Each number is 200 + 40 x the weight over the matrix's rms, rounded and kept within 0 to 999. Layers, rows and columns count from 0.

# layer 4 attention query, 64x64, rms 0.182, rows 0-10, columns 0-63
237,190,252,125,199,167,197,106,259,226,215,250,166,160,265,158,236,282,243,191,256,227,289,270,163,177,254,176,150,215,209,167,174,171,218,222,153,192,143,241,255,285,191,245,247,214,217,165,161,177,206,57,291,294,217,139,201,109,141,144,146,133,202,220
168,120,171,213,255,245,267,119,215,170,230,222,189,195,247,229,230,188,181,166,229,261,183,195,160,166,215,295,175,290,268,192,146,266,195,262,228,164,202,182,205,143,126,169,194,152,238,158,204,182,206,305,263,217,115,185,234,224,160,171,143,193,217,116
307,156,210,115,147,176,155,178,219,256,184,248,235,157,164,168,146,194,169,214,246,236,200,169,144,222,201,243,265,174,219,180,216,268,243,193,146,250,225,235,180,263,194,172,136,180,216,91,223,235,203,105,222,168,316,158,173,252,199,241,228,229,224,109
240,220,187,246,257,128,117,209,168,143,208,115,235,185,205,206,226,142,157,250,198,200,202,181,200,182,207,221,225,232,224,179,217,247,146,282,196,243,242,225,220,135,258,179,157,159,208,234,192,141,217,156,176,243,93,291,209,189,117,122,318,295,176,218
145,239,151,262,205,264,119,169,239,227,158,234,214,208,162,194,154,224,198,116,195,249,190,237,214,251,239,216,221,229,285,185,252,108,180,264,200,182,217,243,213,223,178,235,180,171,208,205,211,165,130,196,214,156,171,190,157,193,207,269,262,210,200,99
179,161,224,248,192,179,147,213,173,266,159,182,265,164,226,243,198,238,194,304,177,219,229,188,232,216,188,185,136,181,116,179,261,229,181,281,213,205,141,298,251,201,216,110,176,162,218,178,162,174,238,206,108,145,202,214,138,185,270,201,221,148,252,217
196,123,153,150,228,198,174,227,214,234,244,268,297,249,199,229,202,206,207,191,199,234,198,161,113,162,200,268,267,217,197,234,165,177,226,235,139,150,173,157,164,208,243,160,213,185,231,207,276,98,124,224,189,236,180,115,204,176,264,340,150,143,177,259
306,175,185,190,242,173,216,113,206,216,179,270,153,188,97,262,174,231,217,249,168,165,141,172,221,225,243,148,295,207,178,194,258,189,219,157,181,206,239,80,176,193,219,176,200,245,229,248,301,77,248,169,194,188,187,227,241,237,235,134,165,237,230,122
208,252,222,211,170,187,194,229,191,240,228,250,137,261,148,195,212,188,91,148,186,288,197,183,146,143,144,193,191,216,261,146,264,261,208,222,120,250,212,148,209,207,203,238,163,257,201,206,121,212,201,191,174,241,204,222,200,194,212,174,227,224,182,224
219,105,291,115,140,187,189,163,138,172,235,260,235,177,178,172,217,238,168,194,189,103,293,275,155,218,172,243,202,196,170,253,158,206,210,228,211,171,191,185,138,193,237,166,289,225,176,195,161,152,205,165,212,165,249,165,213,324,214,250,135,292,198,197
72,211,199,200,262,139,291,242,195,206,149,149,202,256,261,172,200,155,174,188,231,225,225,232,259,113,297,109,239,162,182,220,226,245,191,204,235,107,214,156,133,217,202,204,240,148,181,228,192,206,193,187,263,264,128,243,184,183,229,182,179,210,259,211
# layer 4 attention key, 64x64, rms 0.172, rows 0-10, columns 0-63
243,193,185,256,197,166,232,139,226,284,252,204,130,142,172,211,203,140,218,268,180,197,222,200,148,322,271,214,220,136,230,254,100,234,174,148,150,141,223,201,184,292,269,144,216,201,174,166,109,179,188,112,96,247,272,208,195,255,197,244,147,152,310,210
247,187,187,211,254,214,120,204,234,218,258,193,213,196,244,161,183,98,172,171,200,156,226,152,174,229,251,299,211,207,243,210,213,187,200,109,111,204,191,129,192,147,147,151,208,289,208,201,265,249,132,274,224,150,182,146,230,204,186,251,251,209,205,185
235,266,203,246,150,241,201,212,206,176,273,210,221,219,180,150,95,181,188,261,125,259,118,202,102,229,214,168,166,102,215,150,170,248,217,224,208,192,276,224,254,136,213,262,175,170,250,172,181,208,210,190,207,202,182,296,126,170,158,225,213,232,219,214
200,258,165,152,206,274,243,202,134,181,227,131,150,162,236,248,180,194,214,228,201,188,261,116,217,167,255,247,259,165,207,206,265,281,238,242,201,223,223,207,232,128,213,223,213,188,140,232,282,183,103,244,225,205,227,191,232,157,165,47,151,156,154,179
263,209,180,178,213,208,117,208,177,214,186,132,138,164,225,148,177,175,261,175,163,182,143,253,195,178,230,228,196,217,212,181,253,176,191,193,234,124,167,140,304,252,156,270,225,115,187,205,226,230,216,229,154,181,203,211,188,263,309,190,268,140,161,219
157,202,216,196,256,168,272,157,239,200,222,235,187,163,200,276,245,195,234,206,203,236,212,208,195,211,206,195,202,93,178,149,226,127,181,188,234,187,80,269,288,136,171,191,169,210,170,189,182,218,184,203,176,166,232,278,159,161,242,186,221,307,133,209
240,189,137,257,178,135,143,241,227,224,197,179,278,253,222,220,168,194,178,113,265,170,256,134,206,213,211,238,197,132,192,158,219,192,207,220,208,112,241,194,242,279,161,154,185,181,292,213,171,149,201,253,84,194,182,214,290,194,244,240,249,205,131,221
209,168,227,239,164,219,197,249,218,268,142,185,267,266,212,134,224,271,273,264,182,145,170,161,179,148,186,142,250,184,144,183,218,205,222,180,122,324,264,199,240,137,164,161,65,213,260,266,173,197,142,224,193,157,183,236,205,278,213,167,143,165,160,223
256,229,191,229,254,199,191,138,218,181,122,163,136,277,218,173,159,175,170,206,228,187,236,206,178,175,190,183,151,200,295,193,163,173,184,234,195,231,233,167,221,200,266,227,162,265,190,285,173,217,189,220,190,285,206,161,193,162,124,176,178,183,192,238
228,161,207,145,161,235,250,290,240,175,227,227,199,254,162,231,179,171,255,197,105,158,188,189,225,222,205,189,180,116,190,196,240,219,291,280,193,200,208,234,115,192,141,202,255,213,225,91,108,201,218,254,105,194,244,133,204,211,134,279,200,230,148,143
116,228,176,195,142,182,189,258,288,143,149,144,188,223,206,290,192,236,187,189,189,162,227,170,210,149,245,182,170,178,202,243,176,158,202,155,96,201,179,190,216,228,158,181,299,207,239,215,241,207,175,147,311,248,192,166,269,206,257,182,168,177,286,243